Part of a small language model's weights.
Size: 8 layers, width 160, 2 heads of 64, 3.45M parameters.
Architecture: rotary positions, normalized queries and keys.
Training: a variant of SOAP for these matrices, 173M tokens, 2642 steps.
Each number is 500 + 25 x the weight over its row's rms, rounded and kept within 0 to 999. Layers, rows and columns count from 0. Numbers have three digits each. The size before them is the row's rms in percent of the matrix's.

# layer 4 MLP up, 640x160, rms 0.111, rows 2-59, columns 80-159
094:488459484485503543487504477481515524488509531520507487479504467472516476500518483473532496465493532483473475487515487485519524503506527533476495506451496510553524502514479506502498502492523478472509500480488530546472483480517482461461476552
101:471505492494532488475528479511503534514461509501493564498550481493461500483550532488504512487489494490510506525488512464567492443489546544450523479502500508523539534509514538509516504484537527516494553505515507508449532511479506505536505482
100:521460522506482519433496534486507475511555509555510502518475513489536475480506521520519489470506525505487504461541462484486509482488487472484484477507512478516513502490507477504492503495529533548519527483493494461493451481547491474554491505
104:454572458523523492502514498537455523506471525504499535489520554507485467515480490499528486493486536500505479460486518478499538536524506527489461487508527540566509499483490521498486520532454528457505431472519443491482512504483512495468507504
105:512533515489515538502476507468457538487520507490494538480467478508532494512512509475509496506483503536502506515527550480506504547450473499495517445499442484475500504490490509486527502487525506512512522503474496503482487518491493509540555516
102:494464473502496505483527515506467511468530527520453468520519498493513486450485513489541501485477525435501473525521506504517494472501505502469470511543495476523523517510495511549545508435445501542470504515462531494524519481503505540474488534
104:515526563508490520562501493546489494517515520462512473449501475488527425519496480474483562521523468528437500504486544471494550507476518490452521461498532508486500486484509533495475530495522500500438526559550508492493473498506497475532506495
099:476524503514482480452529509507506477496493472472515539542478469469463512449525450532514513455475474526490495512512515522494477473431515471499539501550494492515457481504471497519479500488471527465521489515505520526479436482493523488486477526
102:519511497438496492513477501450487465445507520467497500511511480509516495499534515410492504475484513498489513483507507479509479509513502516483498508514512543506492516498531460460528466467569490512508497482512538528498487515505518556487504452
110:503445482508496486511515511471506515503519494454494543484478521496489486514511440499536436497512501557522483486486523506497520480544512488466514470475504507516531515507512482507481525486489463519474540564475494458496526461486462481505536463
100:479521503502512572503493481476499489501518497501512567475455540480538531513512478473539455508528555510470520521531517475507498503504537499523459507505511520496484486536483531488521574486532492499521504455525501516491504476516472492471492514
097:546495514441517484494515514450490513472531502453506485520522452550501518511499505549493517464522468487503487523447481497520514523479560537519510488494456494522521469475518526513519492485492493471511486492544509433470518487513470482546483457
102:486491529503508521532496542497476517485509497525506467487507510523507479478482515534510521516543464495497475489511503480506561472469516504514492494552490503526495525482489478512510511528475514514469544471514538502458491476526443510491493476
100:493496493496492510530524489514496488519480499479487537504527492521547459486538501525510495481520509470509500492536495487471501508530542500506542474494466478453511509487494496500475469468524495550475551474530506469515513547488470547481468516
096:491462514533503514485469480506502520499481513466517521537501474547540506500494473528479530497505472471479530486476505506541491526476509536482487547486548484490479483498467512460473518489459494457508524504506483497480463516515504499511522461
097:503454518478554503513517505475511489536500510463500504514520497467529527468497458526493496497489530497488503443500477432494511508523517440508527569512485507517479530492488501519471495465523510472501510465469523492498515478488498480453491459
096:491509493506462525504485514520493492471504495449468561525482491483497464493510507510534487467461452496505509517495480498509506535515504549454512478479491483530507492473487511497504460491497499478497467469495466474525519508456520555510469534
092:534510511490502530504488510533548484469512487479503459515462501491561497524506490551513472530494486484525494462468544529518485473444493529494502512483526492530481551494501511526541495521496496491468509500494507498482511508493492492481474495
092:504475462500525495483482468487483478537526489525520529507553474537519485536503511499501489517486470527488546484476516511462497476525452467480497526497489470470511488519497525534497496498462470487498462510508488479444507503522536504485456486
093:511472513501511483498489483502517475495512510500516559465496486473533563491497497505464524521473492482520496516500467514508499480516488478493487469556531499506508494510450502507484507524468462474495474457573517525549489498476493486484505475
091:490526489498493505498495545490491459527466502484512479481480487489481542458489523566486496511538528482511479508501521518504494557510517523498476513473507507552457458499547450489511501460497517477488508504504481501507477502483521516495497488
097:537522487489536500466514462513502503518474483575492548483477495494484491500526490506492507504514494487488513537511505510515532496477507503511439496499462471577435525465514499490494501495490528481485499499487518496477470487463543495468517533
101:472479463487505507448487553524519499518513532493502465465491537514491465513454504524490513473490510499489461491504516498531515508516504460533523490497495503490481497482527459504551475494497519471517540537521448516506518463498507495483519557
095:473506544501524491490491469541512478482523472530490469496520487486460526486513514485521487496476443556492549462481474505496554484511454490499506492480501506484519468505468499498529457539497507493522486493449517501514499469526484518476452509
104:508518513500487519487526514482489523488493491498519519510516543522503531481504546502519458507518499510530517508516489529544535473509515493507486494519510463492553489480515533446495533492492487529473565520477447485538518482522511526473489476
102:561530506490546438517520463490522438499529524499547500509440509473479485502480460496484556496489490509508490492504482526490519475497507498483487483517474528494523537516515486487506490487464531470538530467489484486471522522505468563472484515
094:530491566552480518531477512538516463495497523541483540502531505488480501536507499467480533472555486487551496500489522524508505492510511488497529515505468525527494521469502480510479519515525497492477511527473499473470501472519540519515497534
104:533487515484519454457480478517508555519487497537531463485482506482495493523490481530466496491501487504497486509560489489531495494493482482460497471481483508454483511511464536491451520452478492456502501516502506493462501497536508474500506484
100:470494539480484491498507481550514511439503504521483546485517470474499496499477526487510461484462464525483516516559443494482489478464452489478491468465526502486503504510484516494483471510463482513449511474498497473518480505477531539551527488
100:474489541492507498509456491498466456446497505471468515474500507458501523495466507507496526509486437507510502486535535478515486507480519434526487498525468461548520480492517474502479527520493511517487501505492507496525531486497509484499502520
103:524478538523493499523504503535557517461514480473509514524488484524540523494452536510481460540494477477552500452475511514476470509500460513508520543509484507473494539539496508504489506517518511520470494484493479508569507487505512536480503472
104:510481501479489518468470485502469497519485502475482516538500485486527527481500491502520466502511488484534555487455479514503488512487454499510517478558512523515534496493547494498491496527522492535489488554498480489533511491517480422521513514
093:529489512520546498522508463557487465500528485520484513478480480472473503536491480476477530535530465515488496464517519533494510500554497475479524481530516484491478467521501488461527507500503508479460481505483509539492489460495458526532527522
099:489502545439519489499480535508482501523539538507516465502522503545484507522501526486485447489473530487495493461467520533523478485544496506471521497492540542470517503535534463508488534538577503504488487482471515511462515512475516479501503500
104:476482527462506496492531527480490466544519493529491484505474482516494462498489477511507472483483459527500454519476521498518461454491461506508489488536463464486491503509491470507493530535503535449458522518550510525494522486505456481489499498
103:486485516509493500493484483492520487509516480497507507542477529480513473452488477494570523525527492518541521490519528540489484508499469518469533500490507494473497514519474504559494534461495490452583490501486530548462531500484498492480470476
104:427514492511494465458518524461473513524527514443493460538547520495472496501498500481514510498486486475506490493493513498526515501479506466523489474473542491516456519482455503557487485514455518455510492524510502483508523497506424523456500483
102:517577581481510525491502472454462500512520508489505522468539452497522487505468498492478456498443504512520536538470523520544485453475453476518487537545494482523511490519506518527489472472494491481493504499529483559545490484482505472497483512
101:486520464526529471484478514513543493487507501529477525505511474486530543524455520497483536493529537500498511508475480503517510464464501457480489534520490497528506521534482501507474490489496498482535507529483498496526496516441525518468466469
111:451496495455518479496501508484464506486494511507498515499492503496539524496464475519491498524487471484490502509525519501496496502490503480521473520480439460495539452494500472513478464493495505531497505516517533473523537456539473513571507501
107:524479512536483515506515497505446500531569503494477504457513543517454522514519488536486539500470470518531506471498511484505498502504506515498495501450476512534503520518518515499543486484502506502522466495504517523472536489480491472536515491
095:497532502441521517485520466491505483511485524497464514441526475508497495532509434512489511470531479523481523542518521536503457502507520462506445477520480498464489494503533468517498522499494496494520507565491472483475531489480522494529529488
100:526496457494503527485463475513484524517472479480477515447510489515516499500511514441534496501477491478518497477510489468476525490516473530437512485539502511481505528562496467541486498478520521443475539467487527538516468505525545476482517496
104:495498506507481434512479528503473482557541489469446506488526495502528462472533495502494489484473497497532532516516542494472504542495507508490503483493490497484492562530485527541480456541475499490540531486477511494488468518492512508520532504
102:509495465501498526480445495509520496489505524466492461488489489520536555472477520506527492499509538530494529515505562456493499529534486504518518518542532501473521467464496536518488495488493487492478520497475500487483469529452493455492537468
105:480466529501522484476535509495483447483495483478517500507493496488477481502531480508510439478482490552494456524502515511466516483502473495451518470517527492517580468543492452512568503495466501477458493503507523516497475482513526487435523467
098:503466492530511524516525475482509509473480495512521518488484464514439494502534510488504501491511543513482487517472481521496509500465507487569470533523483497525492511529524518543492546476496533496487532469474423559467520481547500493490518491
097:472495550511512462463521493489536556542478495551525462477475533486467500457482481445507516522497499501519479500494504507539540509526518453488493464518529503506500508468485543492455445511492529502516502528497467485522529489510495521488513477
099:502555463511476451501473515526477537515489538486481468500513463478491452531496479499490480541527492517484482543441493493509537494485509506518507490511475524537471431537541462484526548495537498479478479513525492499488508494499464489540485494
099:515500460484451478509517510488502516456487501515518489480515477493509523530514522583522507469525498492499487485467525466544497531521531523496518519456447504502428485497499534501486459492499542515506502516475499496493471542526501511467535517
096:540491489528496502478535497487471560519530479506481469479500509516455495479473490516504474529505532521505502522511549479529487502540561491465491491510494499518541539431504487510483411511476498500490470486508510495500488529471467564466517501
108:532519480462481491495500498499476489468472472477474532502509467508512512484534491495502517495515505564529476496461512513513466491505477494497462526507481481525516524492518496498481521529589495506506448481511503482481526557491472498516497494
100:518508466506496554499522501511476478448487516537564553480482502496515502549511526504567531503532491496477485499510507489492503490527515506557496500485505524528508469508504515468478484494522509553468481487491495455518515499479485490541445542
097:486504495472543513537479488518470486504483517490492506456488469512457468449511526491530481513531487536489497504518532482490503520509540487512502442491498464490503503563484490464496486473552480488461505513480498504450479511484545554470488480
100:483517509499514487513529552498535519476487476487476473488481448513535489524502499532472468481510464492518582554494512518464480502504502542480485525457500477463476502475502468455536495518514479510497502490536501511486488451503486491536484494
107:492434506516493516483495499484513525499515469504460494500494481506539526479464537486508494508526502468497494459531525476537482519481523525475493529478473517524524507492506496503567475477467454482491510549507492448538484504509487442538512534
106:475499565491484513532471518530531509493475457495474511541520527481509537493494517512497493521511493479481496494544505515524471498485494526546482534495508495506547479470479457471532491512536567476536515509501523478466529494495451490533490467
103:482493499467563502480488485499485508477512530479487572516518499525503495545452482444497481494498516517481494503501539510507489526548499459538513465462483496479506524450489502461502482505511533488521479455514453486467520473494502480472486554
# layer 4 MLP down (transposed), 640x160, rms 0.101, rows 2-59, columns 80-159
099:495485501504481512539498460480482469517472495524507527520478521545518500523476503485480500479512473481508524486525500486494521524525522551505487524487482517524488503508530489455517484533479529523518533496485459510481501512470493526514549485
102:462503490519516534516505505479476535455493503527514443479474524492475485514511486482486525470517444486513511452532489530484516484518479536501498492509489507530495460499512501518523517545500517494517499423526516497466470508456454493508518496
101:506506470530489540485524436478506502486484467516524512489504491488520480512491493485531489572528520465527479451524497534522519488528496506481513529492563508508470492486489449552532472477475501488517509481537472487488515510524498524527490496
098:480492454504492526536495521512519487497515485522529545499507528497498495492509479498484493448508531520492488478517486530507436475473466467544537535506493507497502490501478486478481537478515476478528499485522493473481530487493527524477488485
102:522520456482519500481478490452490471511543502468530512459497509505488479510546502505477506474488470531524467513488492507533437479483525523471466527516507519477497522503488511478503477546533473470467514463508509524479457480523490477464559508
095:515504478501504546496508478513504528531548493528495471546476530502478512470454498500509481491487544534490503487478540530475477511468496527510511521550502501496485546501529518494521538445481516517549551499455513514509469495486468552531497530
102:470519540470543509529474501491488499505505536510499471467498535510532449510479535479513494496510502519500484501512526476487532532498502541518482477509464503489510470509467477538514467524477483547502528511498471503488443491497509466550456463
106:521509515497516530515455480483473485530453497516535479529487490489477503495533494505486511509548516508514450501564540524539464488490523496482535518511518479474502501508515490527507544514499496497481551455506468546493469502497532486494563480
106:495481521514527525520533484469492493518493561504497500533480508529513508509531473561507544491555534490549508503499476488524514464533502516488491558503516514505501495478500492466501504493539494525482492495519456503510488552512483508498460479
101:512502442502492502520525460501552497530487485456512506522520557440473483508533503451509497473478500493523501505492491464466498508508528465498489530493516513480505536514521471459498474529462536507528519499494527518497515515517481491457461553
103:490494499506443513462511518480507478534525498529541474478561479502484508465499527520515528513487478494508524489505466478493497534539415498518504487514515503481545433510526456482508488525501470517507491526519471498533476500468519495474536494
100:518490456516462483467497527513491443493495510494491513455462495494503508535518514488486512515521468496453525480522500498493528504535494546472527500468520497513495515512486498501466503528497498464495515516504487510516483476443520478472526491
105:473503463492511519456499522520541555511466493513506479501454513549477483493486542500516482500488505521519467480494523443509495486520502507477489495440498495544474498483512508499555468520430457476498471523497498511534529483523450475522441484
094:488481431522515514486494442495504481493494454496544485505485474478518539466478503486481480528485491514493500465483505467480471524497512488528498490480499458520484472495542498520519524519477486476480479504463506476478486466505537510471511531
102:494475490476465505496541495521471500479439439526577484518493472532549493476468495449532528487467473476501454522540498469462519485534479511488499524468471519481522489471506483500518487510484510496535463482502454476540486564509478549511510496
096:507471493541475512474537557484510516457510488498477551528501500505483494509459482504476564536452482532541488499530487551465475521489461528493458513500498529479503513485481512535514524521496490523545494544478483508510530488515505475514530502
097:500467498459495486464484470506479483457455471511478461514496494545516485513512550479490503502471497454500483505527522495504527544503546554483505487506518510523506479501488512482475523538522517477427509481494536510534425473475499510503507448
103:509499535482512483516492466503473495505479492460500502467510493493477512466452498459533548450489508503484504525526487483505435518511543496512503527479498497502502491505494496475455459564498496512561437510507524503507447511532545474510500478
097:496505508510498512509531483519477492488516515475503522526490543465526525520504454429507471501510477470484472485545546503502503489512520500552532507517522487489471524494467472498501493487540499500507485516462503533571521496508450487520539527
097:545536510502489529516491532517469537514516503505526487482486482531500488484504486457507518552498477451519497475437512539491536546488483515530520466463544463524480512504479509529468467487541509473475483477500527530527535516489484486503536493
094:524506521490531506480504475480446519483474499503547532479494470487511449482489472502504457464513492452499530504486523478523445491483521499479528475484521491493517494497486470494455524486472528459507475546501494492504462494499524515499540497
099:470519496494498484499466518476481516507519524493533498520515510531521512505518490506514475530518462515495498484461457498551529534533522441448476523516512476457524477520536514502482456507495489495539490501470504511498485465527476588540456479
103:552508480461474479532504510491462488493509487497505515492473493520527520540504504516513508469508514525483514522500470480475461491549504509484451510486559483557510489488482509463515504497516513477492455505488530489487494480443466471509460480
101:495501535456481494498541513500522493486498517536475479469506519485542485453528452512501519491490512509493467510492531508502500485494542498540528545488513515543494536493455465475482476535450503521514509511504468495497520481523533489513502506
091:454484544491528508493506516511503517503519509501464471453497484498475503473496495526498474507451520505560444498468491513476534522518477533483500495505503483494487497511484488543494451481516459517546523509541507466508468508516528484524475534
104:507485492503512532489505481506521564492503481512464544452505469517550523478516463507493481501510504481474458449478512504506461477524501532518501500506521494546483494480516481507470505495478490510509508508513512476500546501449481518498481518
091:504484523486480493489508505517502519539542462488473516490544438498509455501525521502501497506461471521439520499454523482463450502484456502518493491489504506465481510543487505516507508525479554493515504494498510437517545540505477532458520465
108:520543496465500474524485513570473483528515516465486487495496461545490498487512546481523505496480509488482547492508506483506531509500518475524510560443509490481472457488484461482483472502481550534440523462491536501506445481513491522499483522
098:494492474500544528476493475471502476482479451498465485472511497539469503467531520459541489522496469484503516509466490466494511475454485491496483504521504522547499510531482468520513508502512478502530493509527543505519496449539483458483438513
101:530525524521476504493469487532501521487536543494481489511528497507495531507509469484536504550535536511506431477512490481480494507456540480492492508474504513468478454540428505492513507567521504513533505509471477501501498488509505486516499506
096:487528520499549487450485506508502465521494520485477476503501508518463473534502498440512501482507492510495531514530516494571515440479511517519489470525471488495524489478511555492485536478490574481474451530525498511528479479500494459494485480
111:496516424489483473461506483508501482488502499496462465553527485507549480531483506505521490475500507509522482489511498527487543517500471464498523463509495490507555545512498527495496486513518510511489477497503486480508559528544461460503469506
104:485486482484540480428478508479450505479488502496493480490533473525487513536515484521483494495502501484535493469490478477545498527509507486476513535521499508511493506477510485548472514491517518491489518516489452485503486439511544518529530512
097:518510511518443502499532488510529494499472459512489453527464490453535511479461501504438489503499477512492516553493507498473522518482497510523505497519490489499511512446503514540497472520495490495543456493511461505479528507533506499452457512
095:474468458466478510537507532442462518517544475497497500490470519524488514511504502517501491493500479526513481554571502467515493474518483501453493499476489499522499469475512531479494514482499512505470494499470486531482485475472494495507481513
102:513524525500504498530515511496571560443530482490464444508478470502497498528526541485496548488503495468482500466472513464503520508497533519499502536531468495520464506482527436498467499476541515502531486492527465483494517530485540479506495470
101:530493503477529462526475497509516485451489513505507508526546506502531479517553497505503497448496508490524498447519525474464479526516492493445481482512476473489526528504477522496493524523505466483484498541476509523500490506489564488488518516
100:474530484491560495485486492470514540460484474497525551486472549490494519466506450504506484488484499514476470521485556521558536463474514481539502486495536531506500486496529469508515521431510483479501517509507520472473501482494425485518530522
100:504487496515490541525486507497501518502487501474524489486486506459476519510508502478487520489442468467565492522552500444475515488481484506514498443515488508453477471474472525519485462516500462518457530539517512504502504510545495507508483553
105:473443526507566477506490467475500505467487522538506499495498513475515514457519523478497511515501511491494532469488473524499535467509514482511510531483452529480528495499543515498470531501482507426514484533509505445451500530505489519503489467
106:465443495537480495522490527479552536465512498500477542481477512522519513474507494461504494511471539457493547486480497527481485464507527504493515463519501479513496464508495479461493516507482488507509505479510491515468484554454507522481489511
097:523447490484517484477536529506493484470494492469474520535513526515530491525511510486512496483524488431486452482550471513477501493480518528472502476490514472518489511540447510449517483540523559507480522459529509541483508493509481478474491527
095:532518519502469487540499535451496505477494518497534525544513511497490521471494511512527524536463507511515505472538515506523468493508516452517482500459529556492532482442443449488476503493547490528467486529525515507489502464521477523487501522
103:490506475488510518540495487527501489477469501531539476474487471493479473482492484515533504488515485502492482483525514493519477539515459489485475520500519506523563494526509481519491537499504491537476496541482524499482540494481521511497529517
102:496471534498503517523496507482470437493475456534459501511517443488521473485447530492526527493545459475502477536481473516465486496506510449504507451485529524480523525552488476501490496509494469497473458503475477474459520463480491531505495529
108:510511507515526508510505516513468496468515525519488503534485463516469487527442513491487538456505498524454524483543520447472475487527484541513471488521497442474482515527476505483512514505529478473520479512540499488546525486509489497560497479
107:498434500454452502475487485526497518542524485553461503512509509513449511490521478499459498455499486534511509523512499470500499517461518473493478489482507507489473497501508489496462509466454530498546509498521486535523510525473489559527505486
101:464473511489486526517517541536544501473500473476496549518496484497478473518506492505520517470486514587481497520505521469460500540450459514536491496494460513518518459472470496488492486545503515476496483504476525498476484537504523532478494460
101:481424492502493513492491457498488481459517488482498464505491483508535499532515500498508513486479469452506459524553487461464476486490515508524512549491473538502491515458522498494485478487471474491547490530491489513495498443513494434490521485
099:463484553498454485497489498508478446463507492499513455538534507475452486501532480468480494554507473482498471525484503508482471495485504478511516518531522446557477452495527507501501471493452500515531505478502533485473465465505505497492505450
095:513489532485502496513496495517473495555484462425510503474509507504532469508516454474492474510496520451500523506482503465465492485513468499504525510516492495477502471495470498501534534486487528480472500503495527534554482445534503476475501520
106:462524541535540500486524518514491539476480515489514467499538480517511502528520481504486492515489493485499461487458540512529469463463493530478500515488484508530538466500491488539495483488518449545514489498474530504456498427495488470523490536
102:493518490501487504512538497515510478543502547510494499487461497486510458467502496539535486472486469562558521485484507534484509529527459510539513533512514471511544501484541491530498509528507462465512502543564511474467503505499501516529493496
096:494524535503471530547535471480476518520555474485507478471518481486507476501471534479497516466491510479500492437537500441524506500502496498536489481526472464529522557466523506494520525485501495552507510502498540464539502532483490495478507476
102:485465543522464479499463490524490485449469523469560468538550497467514487487517542511466505516508484479475489522542536460491487454506506510509490481527497475469492494526489481475462509541477518497519481511506487498502528520541474493543514483
095:502458513538479500506515456471518445500473480517497511514526517501513531488523495512510464503470472473543485533528470494483494452497480521521519509493479485500464501459500485522523521541509489506458467551489533508474491474509520470455506504
101:507525518468500508450503487521500564519454508516525500528502445474550494524497505523519505439512504517490492557517500532515460523486530525492477490539552461502502519501553488480528502528492499481514500474499528514515497536505504480512493497
089:500489529510494489523486533495455476476485511490542484517553481478521493483535505506540533528497483449521532488522474497480490520505514476494531465533522508456497505556534517514444501535516510527416532473513537535498489480550521508545504483
# layer 4 MLP gate, 640x160, rms 0.111, rows 3-59, columns 80-159
099:495543508522505515483509516489490547525501476522488480535524540480486520531515477514538449501518474499457497469519502506464499489492505519470492479499510486484475528536442482535501466464513509525497477459534489509478478519498525513507489435
100:525483470518518484494464499514534498498492472488462522525462511496478488528497547537469529526475465514513521448483510496507511478537512510498528508454489470501481535471512458502468525487457521456492543502491531480510515490511492521532533460
104:482535496524482504484494479512487552530508495498456464518490518515511516513474524473488503500513455465476515488503542506489550486451466504504470494508475509511488565492466502513509506523475498547485475480473491487506490553492501498503562528
098:488468500498480471533498497443522483505480470471464482520518507494498488511469529510543501505507495490488466464517518466500502454475455525482472499479489515486541478509488488486474464482502492526477516480524507451520476501468533525505463529
101:489492478512486537500513511454531524510536509519528498510448549498541509520491510486539465526513476529450542484521545485518494521506477448539531495467515522482508525488474517486520474515519483495465525508476495498484493449522515465511503488
101:530477537509518513515534496482500521511500486429501481497452515504506475534497443492502548513482500486491521452501483505535492536488478518463524454458567506492496493449521524516461541485552513503476537525483519504498504518510524531507513515
101:495467506508505563569496550463489563569530544523485471483467528512506468523473533459515486514521508477530502492506508482514546482536529494529442492504510508518492504492526512492516493490516507523509514499469496492492529532512506491470517491
106:506520490501476491536497485532456514521487466521457483497522489437439488470526481512509484479491478482469515497510516479522487510514466512504507519528504472517475502496500475489497513484478462502481461502462496500492521432471489500521522507
102:496482512524507484481487556528482522550516509460487493486494542566488514521501467494538516502514497485544485522508532472482511508500525511528528457507481488553475513469491499536428549521530436478474534525473494464500498496496466496538525480
103:500511490484503502504516507528483524519532504546487471498472514512464495504543490519479476489514507528514562531521499519460489532480547509500528447536500523486512532491507507513495496478518507531467514546471531504488506524547531534508546473
099:500529515454522440504474475552482491547516540493521538522496498446539486462525480473524479474476505517511492475526476491486517472482504483474512494503499506543512492522536492476440550496488521526456512481493482485476486503538482518487541506
092:491505523476491507483484506500484516514541526516445527543533499535507488518501493495551480489473438473515511519502492480525492452490542525493478509478478487469522520515518503483465476453514456541492464484474547489508494484498492485512481479
097:482476517507505512480510527506529526499496539513486529514499485506499529519468492478469519516487507474509513472429509478513511493484493500499533521533540494550510490452499533470515499500495514492480526471451502469503501489541473517477463463
099:453484511509513477491511471512512513512530501477430510493462544508448468491551489494483479497563522510544465489474499490522533515511507472495526500551526497508465496539501548455508497493522547494489509481503523511429504471504503492545461527
097:517507490490532511489522502508445474485462523502505471500504503460532502487501503468509456508452555521491529449479515488520426473508508515472475532497479498488512562479493493494488495446518523443498504494456503515509487526445500490480513500
097:483519486504532485525512518511494487491477493521480425485483527499473510516493537515476493493488490487502468501489524520499533530499554496501492527495524518536521489490544506527500478536515475507487507510497496460521496475495551481517493497
102:529486470505477486534474514457475539462526495491496526475498527507479482506507508499481456458540471454510514530498468474495493523559504499511501521489483498446516477516457473544504470538478517548493473516474489461456499510516504459535459457
091:535543494538484478481512511530547528447522473505465516467530479515476520499509502506523537496501483478491515539491482563504503485473499519469456472504556474513524483495512540551510523533520503523497493495496533521493547502526489526463481457
102:497484474504454527480503494509513489477514514519464512459531492509519499524485477477477462479519499520512527563535487507502520470489494487510489543511520530495462492499460463530469491518516590482505483536489510506524523490503468533533505508
096:496501508499540513508507450458464548498483462486474475495481482499514443513523481496528468501490507467513524532479507514499474447526494473489532497513510482496515522495501477481477500513458505535495516549475522551472542474522477545460507496
092:526487537486488514520499529496506580454501511496526493528471506520560469549524505522534515524557482479510516475491496499486508501500505516484486471423492465506512507514512507512522478489493468510515533466499517460507536511494516488497475511
097:486521434504464509490541507504461516472485482509514452506503470498482496453474487460533453526509486497512519514479476513513545466486523477500487502480520498486513493486477481518500477507507509477468482501501474463496518508573520494495522524
106:536529517456511566515474494489488519513487478527449524503517521490471516530503517487543493484470492496494585440501482474556503525475457474510480507483525501497493483510492564532497504513525501493513520471485498483529546511508498491499503519
108:490478499521479510512500514472489501481495487501512515521475535499464481518498532455477487472539503497483472472528546490480489495499468466536522489485486494479529509486498533475486509513450485502538544527493521460487516499575527482479531438
098:454505550522497478525520541482514519531494520496485513476506474451506492477510469477485482484486494495510467468501481491517532437527538550506533563493507475487506516477499512513494506496453531513515499482497505485491536504496446492513520524
098:530498461463504447492489485527503528518513487490433530540515505521501494519510556523531534505520502478475495480499494465485526495491499523479499463501528488470481515468505450521479504519515507490523524509477491484496514507476538506489513544
107:516500502485491507461489552493530464494529469490479514472525533528560513535478467496485512496526480506509486523448463498488487524497544517490490490477537505465513510503526497497498505503505501465515484498486513484533498538500462523513516453
098:485534487480518510530452528475473528514509459514492514492485484482482517517481505508531535469526477532485478457521489523492494518527479499508491510534522526484516462483510499509512491518481538523501529478520543507489548474511535482471503452
099:570523492479480494498503515507503502519509506524490511479547508483506469462500504495477475515501493503535422517505523482530467515514576503502482500521464497462504490516495493531464513509502549498492486465546542473503484560500524514507485480
101:494507538532510470503503486536535465518531476530496534512478524466500533462491517494510482509519489502505550466502488481462532472525543488508472549546527480478516493527500459507523490474513526494501498477513497470492457472478522495500462548
095:493504518492498503506486466508484523496558509530522478474493486519539558517481499484543455489489488520432522501492517514500531477478496494500503516518493532534469494505511472473489516536525532466490501481481456477531524506465499458451452496
100:523440491473500464502492505486497494527489471497468504487484519495509498501510470525487489518509477468505506519501460524470465521477534474522545534509508509458464533476496518471494539517529517483527504493462497448512517480548518568450488490
097:515501570509480486513525482515484503498494534466498489483546455489496499507523459546483484523482490513501475511511508496488512486529443486490510528509516532541498514511492494497457527519482498541502509516489493509443496488509478526503530496
099:505508512483480478494468483489516525491461461478475513532496496519514550531446493483487540489544501475525508476457481525534505465499523535515508501476471501533446512485498504484478510496548489454529491492521504483497448523539487510476522477
100:504497479462467467501519499517522514473461527499469492544477456525483504476499504540498531506536499534499486497525519473426509523495537532489501537507497524516505490498523470507492485498525536497515506475481482470498505496533492504504499525
114:514497457527480500507478480540496462496546508524518537476512543499469479475499519506520466542508511540445538497490485473517514533528450526483500504469442467495524485475545513471540491446508494545500544514450472504488530508460576501506522514
097:504535489497513523534539516497510496510496522433488496492545506476509553520487483491464488517496514537464513492530510476558519509514498492510501475505488498481479450514480541481469518466498498500515469534552478484522504544524519498536505487
099:477516506503498512487486500467490503490485520515494538445521489459536543480518501489487473492493444494506503538509552518514494476503523491493514489527460514469515459581498494537559466511489515506512453529485465521556513508491495511468510576
104:534495469489553491499484466532510490469486495462474504523549475479460526495525489515516480509499496459474529498528487507543510479508466482498519534486504517530492468479476512517501512507534471490507511485476481499524530515493488524480511485
099:526496487540532539482515493510485501553525499528493486471506491493497489532545469542490484465503532505478494526494503481491533504498545480484503443483480527566500517498511485495571492499530503515504471507481443485536506479464502529500526482
099:542514436462519505503503525478500500526497474492453439479499537540530488515513498524538471510497536491512485528537483516463526472499468515500494475457482482531506497503501579485498553488495503505487496494490471499507504512520521544545505494
099:536477488480485515474520501506555504508484457506501486511466506498470481495528516515503474510510504498480475539514467516480514445494496532472509513503553520521473518462513443462509500503518464463474528521498521511508485497537533502507495524
097:502490496515546528519481530513476495462485482486507507536490525484459478499506504474493492549510516501498495517497486512487468510466522508529520512478446490479499491528505489462491516466530508522500539506496472501570488553470483525531493453
094:520501498524473486449513494531501530475524494528530492453523559506468443497530471500499468500472515481509494488507477506531484548470541556500532492443478470505492495484453546502476491561460535538486526476465463503483466509482499519511491518
104:529526501476466515539499496496463483507483484489515467484535495499497520526485482472514515467588480468491478506464475493488460532518498457497516457491491465498528453493524488499522539534508502495475499488484511459520506511480503541471505489
098:502486546481521481539532497495487479516523498468494451497474477503498493513488450518469516516500475521490495478533524505502495520437451526446485516500492536477473510537537515482480489485534486505495503501556524511549496479508522565465535470
099:475494482499516473460469519470478493449455492484488452525520454444524508486449494496540502486516507511502491516511434492541499523530558473492466478520471470474538501503554496525485510498482458476486485521529495441534528532536503513521465518
097:453558522536489529522497490486517484489512484514524493472476497519478509546484523475517524507522479510482504497508473482496481538499526520475497529505460531497534482477532497489536516473504482490557499499488475519476520445467481444514511484
101:515501501550479485525508480486445457470511530494523524493489480474488501480502429484531491491503468545507497496532500498509458458479474521523491513487534496504509516520491498523522539484505499503543521503487514456502471488465482505486463493
100:499513485465495501504540479433508465522540509510488496456525504495516476493497502471498470539504471475480517482498465536489488517526491465513512516452541496516476461475537484522489506483523504496492508519532497526492480516505464544465476475
108:577495445487457514519538516444485463531546466493504496477482464513480481502491498514530496478481495502463512502533463499525491502507547537541465532477515508519541531467513472472471511495530534470511495474499471495488514538461524496506499496
102:521465523481509539487472478527486526474512523485471471458500470515515505551508468477515523495498490524487510522502491465465528501517506470446532497511482526482513578498461522500474478491517533541566522512456504498495508513452494484517502488
099:482503511510519533519439471521503514503490507475508494474507459500505483484483525507564455489525520517501520497496488465523486496485521473499481513484525513451498535511509491439508474459493506526500545486471550478546513544500476469490517531
104:486519497477495498490492491463501511517514538473487516519440530525488505504500510492551487546500493507562504485493512521505500476515512527507503471492510514506484461542517511551574510534510456487456527519474535454487521466516539509481530512
093:483529525507481503486475510517498522492540463504475448534513489491557501485504495500521537451517491526531463482471503492535466499492480498463502519537516487492503448507491518514536515490478536471513490479502531463525451464490464501507467475
099:496511513495534512458542479552492524515483519532527539461459497478496519551506473517509494492511506530503548506493470511507480537498502481491499472496489524494479463530470494529488513495521475472517485442527524507523496484533444518497457506
097:476481497490501546472500509500510508476530508471518479531487506496480499504561447528459469531515498511496540526504522507479492512481520494510515520568512482464487464506547468521513527525481542503509532509475516499481469445547544501525474512